Each number is 128 + 24 x the weight over its row's rms, rounded and kept within 0 to 255. Layers, rows and columns count from 0. Numbers have three digits each. The size before them is the row's rms in percent of the matrix's.

# layer 2 MLP down, 576x2304, rms 0.111, rows 145-289, columns 1440-1535
098:199112122144181124075094122098144151149155138121090145149137131132097174165158115144124130136164118128164113146082159105115137137117119155138108113164141148110130129137177077108137142140107130145153115145174087116123111154148141164139170135076155110116115089159133118138137127080143104165
100:102133163143119168151147152143135148151161141105113140116121123097137161154114154099165145115146146120115125130139189155102144137092115115141124123072160129157141145101089105120105128130118136137117119135091103133134122132067154123145185114109146120114118142133105113118110160119114113151
098:124142127136197151136132104087120119108159146113164143130124134132136124125100137143143162138108125124144120118092133144113087135128135136166111129157132112093154188146121113130139132156118120117176139166112113080129124089163140111106132104140093107142078130092164073119143140104115131121
097:140161161185140157118114128175090149144111171146150100098122132106133141117201115149149117141051123084106088148117146107103133136116170173131167146090149122147110133142129116167091106118112107137095135150071142157160138112092120153143130108148116164096127138108078104133100138151141111158
100:101141110148123159085115129172103097118111097097099138109083142117151131120119151151132145138148149093148155172153121159110138156119068142118112138126110156092105124158099119154134138171126110119153124117088130104119135113148095110132162126152155111153130139117139082144089153143135144127
100:136114109137108135116104145130165141112127137163084162119112107112152151085131150071155117101135128158119071145110153116101169134121144126105130126167160117171133106092155142059136140157102112107124146125144101126054140077130128133122142131119191149143115139107123096091117155103147091119
099:182101125140112111097086138147120122124134121132095096109122147143140104126149110128121145108131095139117110125101171106098152165144130116142142111128169104123130149120122125121156131159146160143112116128129130102120110144103184118124167146152097105137104107146099116098113139139091129119
102:140106115151096144152098113155135103114150116149143132109147165165145124125120106110149145140139101147128132145143118137125101118096157166118166128117163106125133100121142139101120109128112104151155129103104144143151094136106105119177147080119155110062144151111122150150147123085095115113
097:138118151106163141101152175131120104130121143089100106120138120116142102128071092110151099151137114131105141089108094094148143106127145124126096118142089129132108125105134144131064153100149098096115103121131110119137087128111127094105147174108137129133118134149149103110143125126117147183
094:164106130152107189103142100158109122088193152128124144157089094111141132148110137137108120148128136136085148142100110156127139121136091136136111126137103104155126160102147121118115144117132121120131159135073154094133097142117124088107137151087085120129164143088098138180110143118108160135
095:129098102137132117128151118121126141141121116103114106102143119096132142108144153121132106125134133094137145103112128134120146069118154123098126116138152122134098128168143120086098102118135148134130099130118135128143142112125161138125128161146155124127134157190134161104126176128109138111
098:144124159080138141142132093140086124123112130116079100154106132139111145140148086141152128141156107153134078147172181114124128095149119140149121079105139109164107165126137125112141132151137170144101117158118132114148149156132134123100135193132173127124141137103124129100118105088068115102
098:137124123080117134130136149124147145122167111094176149132118090108123146160167151156179102095150153123126146097156128119110150121125111163150133120169122155112127134136131173120153133109132126194136112107136128118169142114139087094120088161113160146148129179110088130144124108107131123116
100:110128085204159146102178140156103135124115126133165118141118120088131130119104130095134139129165145116125105141130112125157121152130103130097101122119149131132111123123124144092153143120165139078115122098127145194148099126139161114104102126150139134174139127150139164114153130149112148130
102:108126121079105106094098106135100137143112168133090137122140148093144153111133167142134107150102135127130140104147091134127130124135115152136150157131119140116098153117091092120140114162183183158159132163162082154140125099125150121117094062093154109113127139126122104158159148148154100098
098:137120177136071137101132128186167125131114159147166121101137113113118152107132174114130143130123144126144150114169135118096096096117184103102118133144139165162118175178122128131094134141162141149137119150105120109126132094065149100116112146125085112152121168150172095167111108122116123117
098:122110115142157140130085111124098079139125099096128150122101148118101110155138142150186142140140119118099130104145138113103192107108111151086108124129089095108124144121142125152126114103110123135124116165161100143127159144081130166106118149126146128081148153157131154130126162104112096140
101:177138082151140141136123183153168107125106101069106102087129111135100091103112154149122096111105112136123106153140170134125159112107085095151152130106117100136151101080142123124110131154143094095145140151072154112155132165116133136114100116098147122116148123170119129119120104128167123163
101:107114127120092119102122144126116156144080161066125095127122153159102102150110124137140103132126177109107102169144115110160104152131117097142127163136111149119081154141131170181149124100134148141111116181141137165119156155122087107114134130138083185108132099129150156121110111118099142108
099:159126131124130134131107111118106144131182134140124129141107135130127121112108175199122129174104138085130154120173138131132151109099137165113164131145165122167115163154150149176149132143115128100116135125155160115143091130137131158118109085182160151070116130141153184136120102154137112132
098:127132102139159110115139143137074123106089158135161139120120158176142106113097122157130114141147140100106116114128140126155118117146138122132107122123114117114153097118094118086108126148176124124144116148113146133137122135110132142147117122164100124169091108151127119155154112135148117139
104:092174111159118117133139131176136144169131159095113120093124110124161113172105138143141083182107123058105143114103132121121126168107141103191086112150129117179131150104103082110132151132128113113143123127104159149128111178151120112109131156127174142140080154143131133131137173158145122177
099:125128163123150131153142104156158143114139161076131133097089143104100152141162128141151142105122111149144122144100109137139072105148075130116130146123108103129178132180146101142111088127149150102113137124109121143094112140102116084124156097107140107169144150165161100164145133135093096151
101:127133162081170090152144126120118154117145141153146126121145128089165148129105113119156178121109140108102128117112127159105126128180133125147128091126135148139144147120109124072121108152170127115184114132164171121151164148136142180153138105103174112097126121079156077123137156158075189140
103:152154111135112082151104129105126121119132182140129160138135156139090139101113135095103126103153153130118133143141159088147139129104148078151114103152113101126143115140121123137127113087168141135082141164133130156109145102153156116135091100156119119112115127151104157114143106133096155091
093:151150146067183086089135119153124180079168096205140151121163163126149112127162138157114132112118128130112122127116153148148091141145106140133111166180144160153111104153079149096135115152158136146150122128166195134121124146147116106188160075146141111110142145125124129120113161122117150105
099:116124131149117079122101140170073138107143136130137118152127152131117140168134121108110111144097177092154124125135131108097121079121150077103090128142149091084140090100131089163095159107166083114111155118086083150128088127096095104104121148091160086137165070143096143151147174121152159133
099:121117118134090131096176155149110115145168125103128103140116108133109118140162151135090110098151134128132152142130168143157113142157117133094186146143131124132115107136115198113139100184117152136121099121119138082116106120097140104111136116140125134103143088090135076140162142121126163113
100:129132106116101123185142119143118146142135142142125117130135133095147134139129137116123108150074105097107131116114142114108143118099160140126098133140141121120100089151108099101115128155088144190141153098156139128145128162140116109172139182111154127121150148138143143168152118146136114109
100:083128123130154127106113141136140095156158127112090158118126145118086139124139117169093118105165107090122130104109122122156125103107143156107137150139114142119138127146120108136175103126140165091152156127086116129130109154153168129136102115120144166150120128096143112098079139140096114106
097:118122154125154154127111103126070163126125106103128152090103132131162138104126129125184134159129121104132108159138146100121162115114122120177130131122149148131140116132117113151166164149130157113148086100133143152112136134109132185100079127102140138112115143179113121140151091114108133134
100:091114157163174113138078158138129078129106101125129109096096136146106119131152145124107104144124102139112110089103131124115143129117127094111106110144186148135152134152136108103136130134096068142146132143112143116184126086119136123124138112133179154135156132132111125100141143132117131102
100:151118127162123144127135158121143123148143137147082096102140116128145150151109103105101096164142133134149074141084150080065095093144119127144109148065093143122141122123115170115122099140143133126119122150121112111129149120134129159160146114106156113131117109104109109107110106148161163128
101:133136102170118142126111139131120107140143148105141096175113120119109157128156137145157108093136166146098148123131117080089110106165101152189187111153104121102143178158143146117122153158148163128135108104146119106108123162098126128096107118104114177115127109130115123180107094157116163105
097:123119145092126095123113114107153110150133148150120148127128116142125126137088175109118110108172134134119142136075103163117118117134146133112127142123137144178086132108140110088151134133114092103158167174128123145108157163093133120138102167121154099125117130137125138104149129157143123091
101:149141091096128123122119138094129141148117106156151105144149120101122150161157114156088124098176131177137105128061085139117106157153145094093125087147103098144144085137074120128123112124152162135080131146102144153089136117131141131078092112073105124110118091132116132150132117149099134121
098:156149112136161125115120120151131109103131132099118128152150127109154123100159127146099102116126122146084132090120103118121145170090137124130154144107108132156109126073143135125096170092099138158105107136129132128115129149138148102079103119135143113102139087163126089106158158119132106148
098:139134155195083117125142155106114137100164138102101129163118130104140136130137109078113108090137112174122133173114169125125072119153115115108143155125099146064117133100128115091104081144111111174101127145111139112115103121129109162128167090106128189148146092185098096100124126133178157115
101:142135127159122118137102132157116123114150129166145120146122127147141090121125128163165083119167150155111156138116124122108123139125123118177130105152177073120109138126125151139128130123121130126119201104148075128128124130140094154110086036132124128121134108103160167174108165118122154124
100:130161059085143156144122110116130143125130148137102116174155144128120161137113153140094115097177109117083153119143168102130125113147111076113105140144150110175132116158168134165148146104104132131110146112128118150105147108144155174113118138145136133123146158159173088123081150121123154148
100:150111198120157131142140128108117113143116199134132124118116123130152135096130128121101104128132156174080136113103131133138128160122111123127141104082169123151084106139099154144151102125111163103140115177098126156144126129117110133170142140054103136140103127151174127137141147101109126107
099:139118107178145128145085105177168101105101177130146101142143202124129094072097122121125107126093158162122166097131150131083146151163092081117175130132140131132121144160123136162147127150111124110121109166099152090137155130114179126131104119135118166154139148103155169139151188144133124133
098:170109097075141087110111108121100124113147112114126111149089151113159143120152115150079148138145160108098125137118133203097134101139099133103113125116132125147128092159134090110157122157147088091148152171107153118102111121089149150141106107125137155165117084118141090131087168078151158112
098:125136115162158151142136151123096156093177097127159144092128139137093154136112144110171113113123136101116109105103114146170162128130114165121199151114116113115111132090121104113176082100115129127114086138135122120129140119148121129144125063126115132166179108104135100097126093104106134121
095:111124097116140083132129136132128148167136133076150160070175173112041095082145112164099122126138108113109100131096145145117126132131140121139110145119162117189122117166111121142140108102150116147137140121137145141153067149122120092162083140117108146140145179168144137103103124146166120135
098:102129098122128103158061116166190157142133125139143142133101113096137124136066162119130136126143144122125103125089138140120158149160152039138139107106112150140125166114125096078090138146135096131126148133162116117151132097119136137147138105137098142125146168126103178128080145099139126132
097:168139102136121154123160082143118144171119128152140117134122110147182165107152138137165132125171102095116141163114112090128137109086115186094147162123110103133122173145139144114145087175164099141126141147131141115145150107187100077125177173138150128121117143094112139113121124136139101148
101:138128137129164140112099112099176084138101119142139093134069137115116165127107106135139101098100057138142140143130131138121105105136132157123088094111106120119109141079150080101139116109066124158125097104140090142124163111155117140147095145108120130128093108165158130094122135136143120108
099:139149141182104108109131143114120144115072161079109131090139143107096129151122117094109119158123103080159150102141127092123104127154112081162123208160145102076147158099130136129091146105108135142086118116132121132099114146126146122158178113142085135072168093139137125089124133139132138129
102:148118115107148135138134125130118108126150081101117075098102119106100136121124123127127121085135125113139188133146114133152115149169140035117128139126144117161108157125130132146139153132131117114120133147136092177140144100109098135138171164143080126125145104151136162118141175104144133127
097:143120131151129143085145174140108134118117109123103156141169109128148100095131106118170179141164129128118152119112146168144131091102086152132126117202189108159139096135127119100155135128121136068092114100099134124113132117137153099086127116103115116145177147116087145147110181126151094114
095:161138155109127127136148149109130147112128164116105149088144116122126112151102125116141111125128155133133105101141091134108143147106134163156136145134133133167150161126129136177094121153084110176096176140137148185115117146109084128117122134131130157172136131134146140128165116175120138120
099:094131150155143157090084140098104150119145182105092134161150129135118117140152130106143117142158099151091139159166133163163133160167107118135116118125128139124123123104164148158128105089111126105168120157115091088157105101140117159145095176129134106094102086101100147153142130145102160140
101:102114122144159148137141127151168142159109129103129113105129121105123100148158119092139136107136139130133106102125120100166142141118129113156100164118142119121143115115136124090130128107107136148130102099089111126132133073144106132111124151089126158119143130131149069144135144164116134150
101:141115159134150110146166104103142108077116122138130157148127139090134172172117117150148132156097133126092160147122135172159131156142150108110111140150152122205120122155136154160128120135138122144134139147087111150116138130142131182141125124157172132139115129100107158146149130107145087132
101:121106160119130110124133137117157146140144135128133133118135121140117082133136121108159142130154134118121147147119120143134095182136150133134108145168131107118084155123102124110099135168147133149167117191137182147133120138106108127132133135126130132103130111133128095094114110122155158148
095:124117142154113118081143168118123116128115187075079116086124146105147114150086112127130113131115181122129137122153149112142109131151127155138124087155134182142114101130147117152156134138141154098098132146112092116151111140117156157110093192137099114131113152124126141126141122121136100172
099:122153116162136131128115140070124122163157100128095127105136120157133136136073150136155104130116145103138125122162105110157161129163126116143141119143131114111152117104138130126078164122123143127124108136155113157178163121123100117146128104103079114108122103117131126126117134106155088141
101:130133080106159131128174111139125084075155123151146148146128095140093110132115147142147145164143134140147113119138156116137111162099113151145121121130130067094127140137133114149127126139143109114139123124145113127115120080097110100177104128139149166123135137108105182121124083117173119130
098:154116151102145158158106128089129123125165173114102132089141137110095135152086144135130087137119105143118104109121126104067117133163134135135144131135137080101092098109133072159165096132168122147135142091144178162176108104166166144150160121125101140109125121139112138096137125138143137127
102:101142127097046094163149138175078101104115153161161135132132142136153111116112064168140107125131087134126083153164094108101155129170126116128139141152153117106119136122107121172126165070169157088133122154146129127138099093093115141073102133106099130125142126124106121079117086150134119120
099:084150123101170084077131097127098125119125077175141141174099128122186140082134161137132141090108115143167129170114116151146138135125134125135110150143102147150110117144120144106164138142161137133064077166115147136103148140114124137108108153100096130125188124103103125120128152132116129175
100:160172132113165132122139130146160101114156117112119100119155091173121137158131103112105133144140125146112080128135123132131132129157104072105158122158126121103140092097175121098099135183124145101134106106109129101168136092139113162063141118107131162122107147131133147121123086132134132149
101:144104074103146106127149140100145132132136137125178111119139152135145096139157141126104136149108112128142090133152146155101131129132106108144138144135096177142142114079126147114129128113126140116101126108113095111103127152181140131164161135125106128121110123106142116115158203076059102127
099:169106154124142139128139127144107154119122112118147158088093165178141131082129165107119137141120185121110128123107106099126118131129094134127126102096133127140125153138157147149119096108107144133149144132133179153127118102145161140160107176114119121160145118083109121148142099119155122104
096:069141119186155132146098116150154164162125100160155098097156138121111108095098070121112150124157115158161167133074145126115094112113126140093130129139146113164121123102135103158147110160113144077112116136104125109119121142165132160104110167127131121129087119093139113148167112133102153124
101:130141124119134106144159098153133134131109123117160072150141112104143102155136104148187092115145110127116163113173136159159116097105163137116092131101099108153114104132118112167120156124152145150160144127108124035089127142162122137102111129132118129115123139160098129139141180121119167147
104:151128130134098119153133088133146147175143150156173130128132070108141104137077104141122140134159130149186142119129128141132125148102115128135134153131110112164134133112095084116160117127114144170156130083140120109089123149103090117118108163131124146088111157105125089143105095118153105139
102:127107105153130086142135134144128145117117111110153136189143113089152136137147123112134111155135126116134143116148157167144112091141144112151168123129137104078140140075132145082128118137167125070124124134109121138119160122116131138134103127084169155132163133133087117158142094106095127108
099:091092110119107095086126127131134121107153103121123110103123124102103151130135136110083144109134116116112102119108089125093091105134172073121105097136101131163119088102105140153090176132120149119139135119152078165132141134166126146136158146182104115108092113127179104128131109140111150097
099:151127177129166141098097065125169134105086118136114091146139093135122088127092202118170137164145152107132166107137142134133139097093096136109143135099127154137151130162176109119130159143134117072100130120140153127129151145114139132136110150122114108083115133123111131108133110123164130107
099:098105145159129108124112163129105118115091133148136109133098120146112120122107110116180155149164102119121113123129146125100135146115119116090127137111107137174112117125155131099123121150145044104110169166123117154142123163175126103142176146111160128148096139112129079141147120119095109119
100:137156125150162092120129124137141108117115133137146094087116165111138159102098150098141143116104102138117162194131096151136117105134106075117108125131115148157112147133112125106171140122089084088141115150177089111105134098128112140132115088100128103134133116119127108106159151168143151115
096:092162093131146125132125140106125181102099151151144169182106168095126065119098117135097138081101116108090117098138127118108142117135134118117147093195113134114137127146140144136168098060120149145152165158153147136104114156152105111119132147118122139104151132142119150082130121130116124132
100:160127167183111130121141124139140135166094202140161124096137137158150121155134125128133095148159139053091146068112105085153122118142101150116084114138093148137093118147129153185128092121128121122094152143118163127150145127102102083104147161103128084118114139095106171113123153167099090112
102:074106180167146129111157136152109105109150111133147148135162132198073092099114135110116093110146144084099135151112134129143135133092128175104138154144115122088120097133149114158145073141098139138155108103111124136100122116152094117115141174141129149084132084131154156127132111118099168133
097:065149117179113160135134093171151162137127116105146119126116085131131119088158113121152170146104117112112129126159102156172104157097142156120127113104099094109119142094137099094126092116131133132141133132145102129147130129116104123123179114140128144103174097153120190140125125127110151154
100:151117119127127141150122118151150126112136152115080125092127112123166096153145086113133139145134113161092125149092161164156126149127173142103104167125116110136122151153149114173113135146140081125116121144119100111128130177128140134177189126120141124131087189135135143096126109111110107059
099:106146122136125148096102153118142156146143135150161115103133100144092168127122137113142100134097160158137079108113126159128150128135128152157134134132139121125084161157124096128137122138141146131093124152134108143120126140158130146102120159128149167191140119139143140135133098138144115092
099:126113166122113102118122159108141107137118129102143150104163098136121156135107097131100153080117141124120124143136158106171123123156128128126145142065083147118154170087138117111100156135144105160147094158140071131135140133120107143114110151149117110118169143097160156158119189165143122089
099:162117115142125116093112125136157095131089119072077141149130139138125164141136122177121090111144154115103125144110074115156165086102110155099151139121125148137123130106113139128152100141128116104120113118182132124165169150120152106171119143162122119132133134174093116123151137142174172120
096:073101134096148118115104123118118119122104162129136105158129156099126130142125090138104156148116093115089150090143124113130129161126097094125127083153126092097140136112111155079101167100107210108086133124146124129151127127178164131111133106157130155127172117129126128132112151114203116111
099:080115120142121139114142095146130130124078143110152121101137157117076115132124111118107154116124143144160130125111126125097111122137167123156151152114131100177144145124148166120109113144127188141124123113119149116125101163118126130118112125125137102093113104106126127111086130136143090151
096:138125133106152146108129107134090144089140090114119119129148140148108153092142144120165117124120125129095123137139125126109138127139117155117083119106123104095113095117096116136133118107102129118109136122138135102104113096161120108126185121173112092114140171136143101132118112080178163119
096:114129139098112115122148150141123124132156112148163124148154115102136124147117144131126138161087127118105111162106138132115118143151158106103137096111140128159079126184133149133126146129113151130138124150116160129168159098125140140081150093131113139136127178150167114112102117157104150128
102:139101121157130132119146175084176110134116113112141098104128133115128142146145106141120137155098161115130116081133143140135119126172172131119135077125132087151140170117162179147100133137131199090122128125110112124145098134129115150165181132139121134105139115125116083117107146136131114082
098:106077115112099150143119152184145121127092130152106149153112138156067103111148129112116127120131094129106096127127138149153103097110161147105152140136145145135113116148135105107110122122117141151089071131100097147114120163147138140176139090156163080112145108157141124126151106140101135176
095:153140126145124133135121113140127085152156111142137141098132139153124135118087112108130180100164161150148089125145128173150086123123112104121122131123164180130153137163128120108174158114114141124115103178167104118121143121184120132114075136137113123143131110149130131124145148146172097105
104:119134123132132126148101126141127139142158147122100129162161140084122117145165083110165105118151128103084117137152108118105104131150133158145133135115140145181118152142092139116145123162178156145125124161147180131144135137112155156146122105128130141111166093134089120112106179183182138109
098:114117131099141107157129126163205119144127111119110134116137109107117121117135173125116147137131086158162140109095123130121114121135120133092139117110116108115162131153132129112146130161125109145118125124148099111139101133169136134147141174087166088113125178105142182136158126118112152134
102:103132124128155110114099105135078075140156148146097152130119142080138111122140092113136123132126150110114099123126122122115146130118127185132135137115122117145112124158150104166100117133115158112130172083141120096142148107130139118155143164086120164128141118104114133089110102123147098173
103:086145139113143104112144143116119136131103170097117151159133163136130122121159074153082127098135129092129098124087112150130121110139157169109127114095133116164104141151193169137124104148121128169147126152138140085160143131143152125160128140066141164094119172120074118144122147089123147089
131:174106146123144128124108112144141128167129131109137142093148154147143096116095131154115118118149136115122106088140125147140107143155133125135117132153139135127121136140097110132146172134157141124141094124124133111122128096082150104090137152140138098126130133124142138093166167154145145082
098:125137139108162096161098124137135138131144136152098118151143103107183126122153130119099097117117072136108080141140114092168210117089092134162123153101084141131119141149092160138106137179137120166144117145111112116113097152116105137084122137087123112106142142130177140150140072125123147119
101:134127103141105159153145135099153121115159107097131125159147142127118133126153135166127125117132142126111111149113142159126096111131085093089066131149128127130146126060158118127125122141152150112129157099143125137132143152148182128117195135149138118130106118076079185113096157107115113108
098:125097140151151130121138092161098143153094136136147076166134168147109139122136170129157136105129146107120129135082127121148140132179155143092129129137129157163117175148151093115073135130092113125130095094101096122128142096107077117129141112162142083087128121124112117112104094127147086142
101:155124158122184157102103081115148064135155122099136146107117156115114134117120143123175135112151124124160165114103141125108121137145129119156113148178141156140146104150093144148132099143145111165144132090143163075164154129115121157122102153148168110119129100120140110130121080128124135161
102:135141141115109149110081136094152128108121130125151120116084100154136085112106147148125173134181106143132129095135146125105099079122077124133101138124107110114129104156146102104111129120107120108130144130143147086118107090113109143143091181148109131111126173128128093115140127120166169165
097:108152127143138140127136124139156153156123131134116111132140100139106138119073154162169131138081107103101127136128153147137136117155119136106110158154164105179124125144128057114105092124108116124127091126157136101107158141159150111115138158062146179109144107149132114176164132117137119132
098:130122161187124094195169110073136122144170125110125134110102137117122146151153119152116111121105148095152167148137149132104130113119127142138131112104182097128122119146158171093125127124111125126130144098150126154095129125092137097121149152114108132094130168091123119109114165148129199135
099:162090126097138122109103139124118132112101095110127095125142141134101075132135113098123132140180134135139176104066128139141130170104097087127163101109146114140150157151166111117152110123105111124132197123105169123172120134134114163162102144126053153079147163073103102144105101113111105127
102:084166137134125168143135156127111143147129095118143108154118084086134100126141148130122136163136119136138092139094172108127130085122123139127120127113120144123126159157085127139145116122156145126164119060178195106124107111104138145108161117099129141123105069105135150176102125143167108113
099:109110133134138140115151185127128122147124179136133131144132109149116124151110161111078149143118115127161131149141118129122180137121091115138139111088132120123145174115119113171172115138137085087102115163121188137124169129107139104139121149106127129156124132112127109116124109139087102134
103:138122174149160107113135134135123146083116113090109147148107186120133102093136143125138134161116123101101137109128138172102128142120154111105117137138140122082095142172148110103101169100143108126153141123121134167095108136169155108143158121147156158131117108149157105141136151088109148125
100:108159173137128125152116106119154102113111126144138150115109125128122132160109118154127156102141116138103131124123102083110144156141143109136131118111093135145117110092141181120137143134100080130156117125101099121130161122134114171166111123157105133072094167112121133098116185160093100126
098:123112128155131106098159111148127151100136202166109139152191121144104126128160156104099103106095129105131111144130126108118124151149122105110130161169130149138098124137182112148107082123086150073165162158062113136134171149146118107117148117124136150146109173153159116109119134105109152151
099:096147088162067114138152132144097092164109126125137100141142145110082080120117159174098131113145135135136121142123118114088169139111105173117147104151126157167164149131170104119122089142111088129154123147159106108136132119113127141164127143091127117163158121134144124112075101111087123127
099:117149099150118137119098130083105172111139086155136152139123132160077147156107089117140173130162135149136054115151102166054129111135092130114127088106117090124133114148129086117134180124119134114108144113144130114129121115140103146129135123076074162124134137154143113171129123131137183121
100:101159128141157094109115140122149165130120155122114074120132146118133080126106127091104106106154097146122162156153137114140125135119142110088150138117111115114148167116151124125137168118102158121118115132088107158121164152138135146122139194098121096145100091155137115157137100148133158086
098:096105152186149135131103152144166115152168141111111130105152141142096138131125147144115140128078128123132107149140106108111160087142167138216092105146130096152127116135125140149130127141142134131134117106106167142123143114123123119186133148154094106154186078123128120103111126154114140144
100:118133125090127097141085179151146143119172106118116159123107133084120136127102132145109090129133131142104136133080122139092168133124127117077135142114106106124113108105158131127101161104117154105104129177139104083158099142155125113125128162114132161151154123095135129148127117162132153116
100:146125114113195124102144115155106139125107120149132106103123130158108104132175135090090130137120094140097126131116110165141126116109146124118132114103111114077094154097113181111139117157144167124144143140127116100130133110135142113090098124156094140111101113104123135113131121129136124097
103:131121116159153084125137093126130154137145089116159132151155135147150106137148124132063135111113145153120142128141085164173133135164184109113122152146101104123114146108120111106129125129115099142165134138140148155137115114161134171149063111140130146150123106128136106115105136136135120152
097:167149121135138118166160108110111126136124146124122115131147093150151104130138105084158151118103160128123147111150152117132114140095079095148121123185152122094131147130121122150096103145116098167161107173129119116107145145144117091087163153118131091120113105131150157128113111148120140094
100:158150148131119118092132154130136103148099082136143099141099140134111134116143151116115119110121106124130171155123127067154085126124124151136096167158142118110127115136131159112140113124142136193128158098130101109141118186095118107127143185164147123132142192140105141106118135115179070103
098:094130128143131126127143141113100137167113144109163117125115093149128153169135137071137115185174144086138182113112061152139103117049095183116132149152137135129149114142138149173154119148164115151128130111130111135125129134177105144148143144119135121119143130086092142099130139146143133120
097:112112172139157094140116138162049116134167114115143079172125136133108125149128122170127101162078130113157153095145119118128142089101121138133128131148124128145141141152095142137143132144130123121123174134130144100108137097180143102110117182126192152141113165138138104129099163150158118153
107:160111121108151126105120149127154141123109166121129128127168116113098093144112120111125131101074102103097137113155110100088126089144135149095119120167086162086141127152127124153130150128110118110104101137162130105129195088114153123164096156115104097163147120110115119123149175128172113115
106:134101126087171153138139139091126097137144109093123133082159146131087135138082124104140141102124116158164172106123128135136156147137115126125119126126135140168141143140108102161128174141110114151126170150146158089114087122148132096148078119070152104106131184117165112102097162125149164100
099:144111130166125101131144153107114143115124135117074146147079144129143126164144126082125138130084114150094091140179139120121146086195140132128085095093154151095124125106151127098151120146122106111074126122109161133095124129129098085133150132124101135168123155100133146131144113103168107110
098:118144103135105109136142125121126121122180072137124143119131103151128187106100138124082155157174132118161099144157150153119108122135127107117135091142119159155144123141140133095131125111086094112102086075119152130124157109123147134138139121138139176134111105096082153133116123147121164156
098:169083121142139127174115104141138147096142135098127121139139109131172149134142106086155142136117166076152150114123115102123143082132117177136115131122108096127092139115138136078103146120112129108124077131163108155166157099165094139124108165162144142143150143131136132069173163149129126111
098:119113089132118142102112112125101107154119151111108112145104146116107135135133147137144102114118125097153126148090076094140093134112097142177118133096129126135158139114119119141150129087176134140106086090146114128149157125151123114146116123143100137145109166184112141113109134111182094174
099:135122115133145107115114164145133101125110093088138097145120143107116118147161133163142122120135137150113090103165094126097136122133103102125121140104125116121119133128144082103143120084155158142164104153106119129109139152158116101143122170142184101106113152134143155131133109155137119149
098:109158124111114129166139103124152110132125138154167130079103096100143127139120147138145113100114117145123162116123155128149136128112109121151112105184133159094152109148121139147103128160140152140086119126158136130099129116078150085115161154122135111133145123077187124164163123109143170133
100:128153149178113148121122166101076144153148140089105104162124129152093115103130138112151163147133144078118090083111170128127128165124161098166121150191134154090150148137161176117137153103087128120088158132137112166118140127122140149092118175143042118114142098175139126120140134121156098147
101:187109093151094125112090159116140112105074127147122136128108139111126118142141142106090119116136165131150193152136131138106087162125154159153138137109093111117106139122147159107133105109129168131149121128164133138147138134114130151127148100101125120129151167135100130160131140096098131114
097:158125121145147142123132123137124134132146143120122122106130087151123124144125110136129091125141162121086107110102122092130135189117136135089122123119096166164170117147141134148118168124134140110114106129125126154138118118148095128143120161123108143131158158121171164091105144126156126078
102:142148109147136133126100132173083115113123114137140121142130121076099127142133120163084171162100131141117121130112111135072109128096152145100166128117120114122093169159099150137172090110138143136123146113137124177147137142079141106125108153128136179128129147141148112147111084119124178132
101:110130126120107139121128188118129145088114141121115114190149125100127143123116176134100113110107125127139165101081163101117132103089116120118110144132137136112156116119120127142128141147134155141122106116136166111136158073107139138151081165115137148137141107127116148100150124175130129090
100:128147159112174117139105123145113131108131174085104122118113122152104149127174101110159117116098097120124131083127099148120117120090122140149132145094145123118150161136126091122134125130130131151153167126102092169127122119136097112144149136099108103161107135124143141144171123134113138129
102:106119147162100126159118118120082158147139102160164078084128154130094092123147125093125157141142110137176126081128145106095138080123115151135142040094090140146122095078122129110132151116128119130124107139128161123134096121126151146110122120157134117155132143145173130110146181148112119139
097:129129166131133117118097086118133138132158139133133165157129142135133153093149092116081133127133150140117139076136151118130133155142123116143117122102092177054124167103102191129099117150126085070134116149160158121140117141096138119134148146141148114097118148107138163165164181131155144090
099:135108187126186128140133096069105089134166128105164089162099181144118164108134121152104108153128095133099146074115179106159180120092077141115125147083120150195160114179105149115120134151132125111142149141120148102130166147123155099123130143101127154122116188079151126129144134131172117134
098:192081146126104088138177161176109152154119126149139149158130164127155123138104105095097111136115159128128126153108136090099126105132104066138130148131134147087108143150098156087131145131141124139148101111108133115113164087098180135137114140130100117104123072175086117118105133125100151137
101:133114122134139127146151129129156142179124145092148124132107131109145184162075127146124119153133120148159180114116207197131123124117086087126105165139066119166090100105101175138079114129129111125058147137142133106098135154142100151135170098156165141123113149108116143098154164142122148127
098:129082125141149127117123119124110130115154102122167149108123085140143149181129118170139128135101125151117148132056096140137071112118137164102140105133109101165108151159088114100110126148130120124122132145089143095130097105162118102119178138156133123093149200105082113135138138107130143120
100:106149119124110108128136103120147079105149098155141145170123118105106139157142102122111178133100165156125136157142131150145159159110141183123091129185180156110119132167161097134088141126083193075084119117142173114114111133145132162143128143114118154131095149138102080106107094142171109138
099:113146131132109103123109132150136127169099085166123141090113114131133120107118157118157133079107086121152117084135190148137092146150164116114137172149179110128144105134128120104130143115156116092083181157107117136121130104148120117092111127132157101087101150087111179162107144121165111150
099:129095104130169105166122144115135128123107131133116100122149116164097107094100117131191143117102133094128157194156117133121141144142129142126107127137113087163180102155136068152076113128134097164143147141121151119151131144155114161117133133070152134141174137095103143177133135115143131136
097:172132161178134119130123139116104137148102132159146079122135166135147122106160150136106124097162130124188124129128104109136103092137148102105108134191175159160117113108055149143115155170109128106124086182118125171134111139117083107135128103141129166173117099153088111087071151159115133100
104:140130109140119151099142184142147152129161146107108136151164094116132130140159111164120142155125127108128076153124159139120110138152119165108128137153139118124145112119121164128137140146101082167111139138143129109150199138164110132114168131133169161095135101143149094135148159141157108131
099:119122140169129156131171137112138140126138109139182173093123098150112140147147121135145171133153137149158159147140128158107139120104134109140159122086177147145140084164122147091154080131148143130154166143099136127102138126195160157115117097110115164118171107130130102133105135144084127137
098:178144114102171130107082123114077142127097142078133117171140145137114094082114152111116142122182101130134125115156147134130143053127070133103136131131147144087152115101161135171105105128118139133159145110080115118097130164137147148119127118114177136045130171147138163171095117130103140146
102:155111144142106098129134095099135086124125133111093122146061132122096115116112106158194180136165120147116104111097155142135114123156139162143106121165123119180161127142137127143145101132130095149092140098138114141116133120129104147154147175142145122142085169151163131173163085101138113163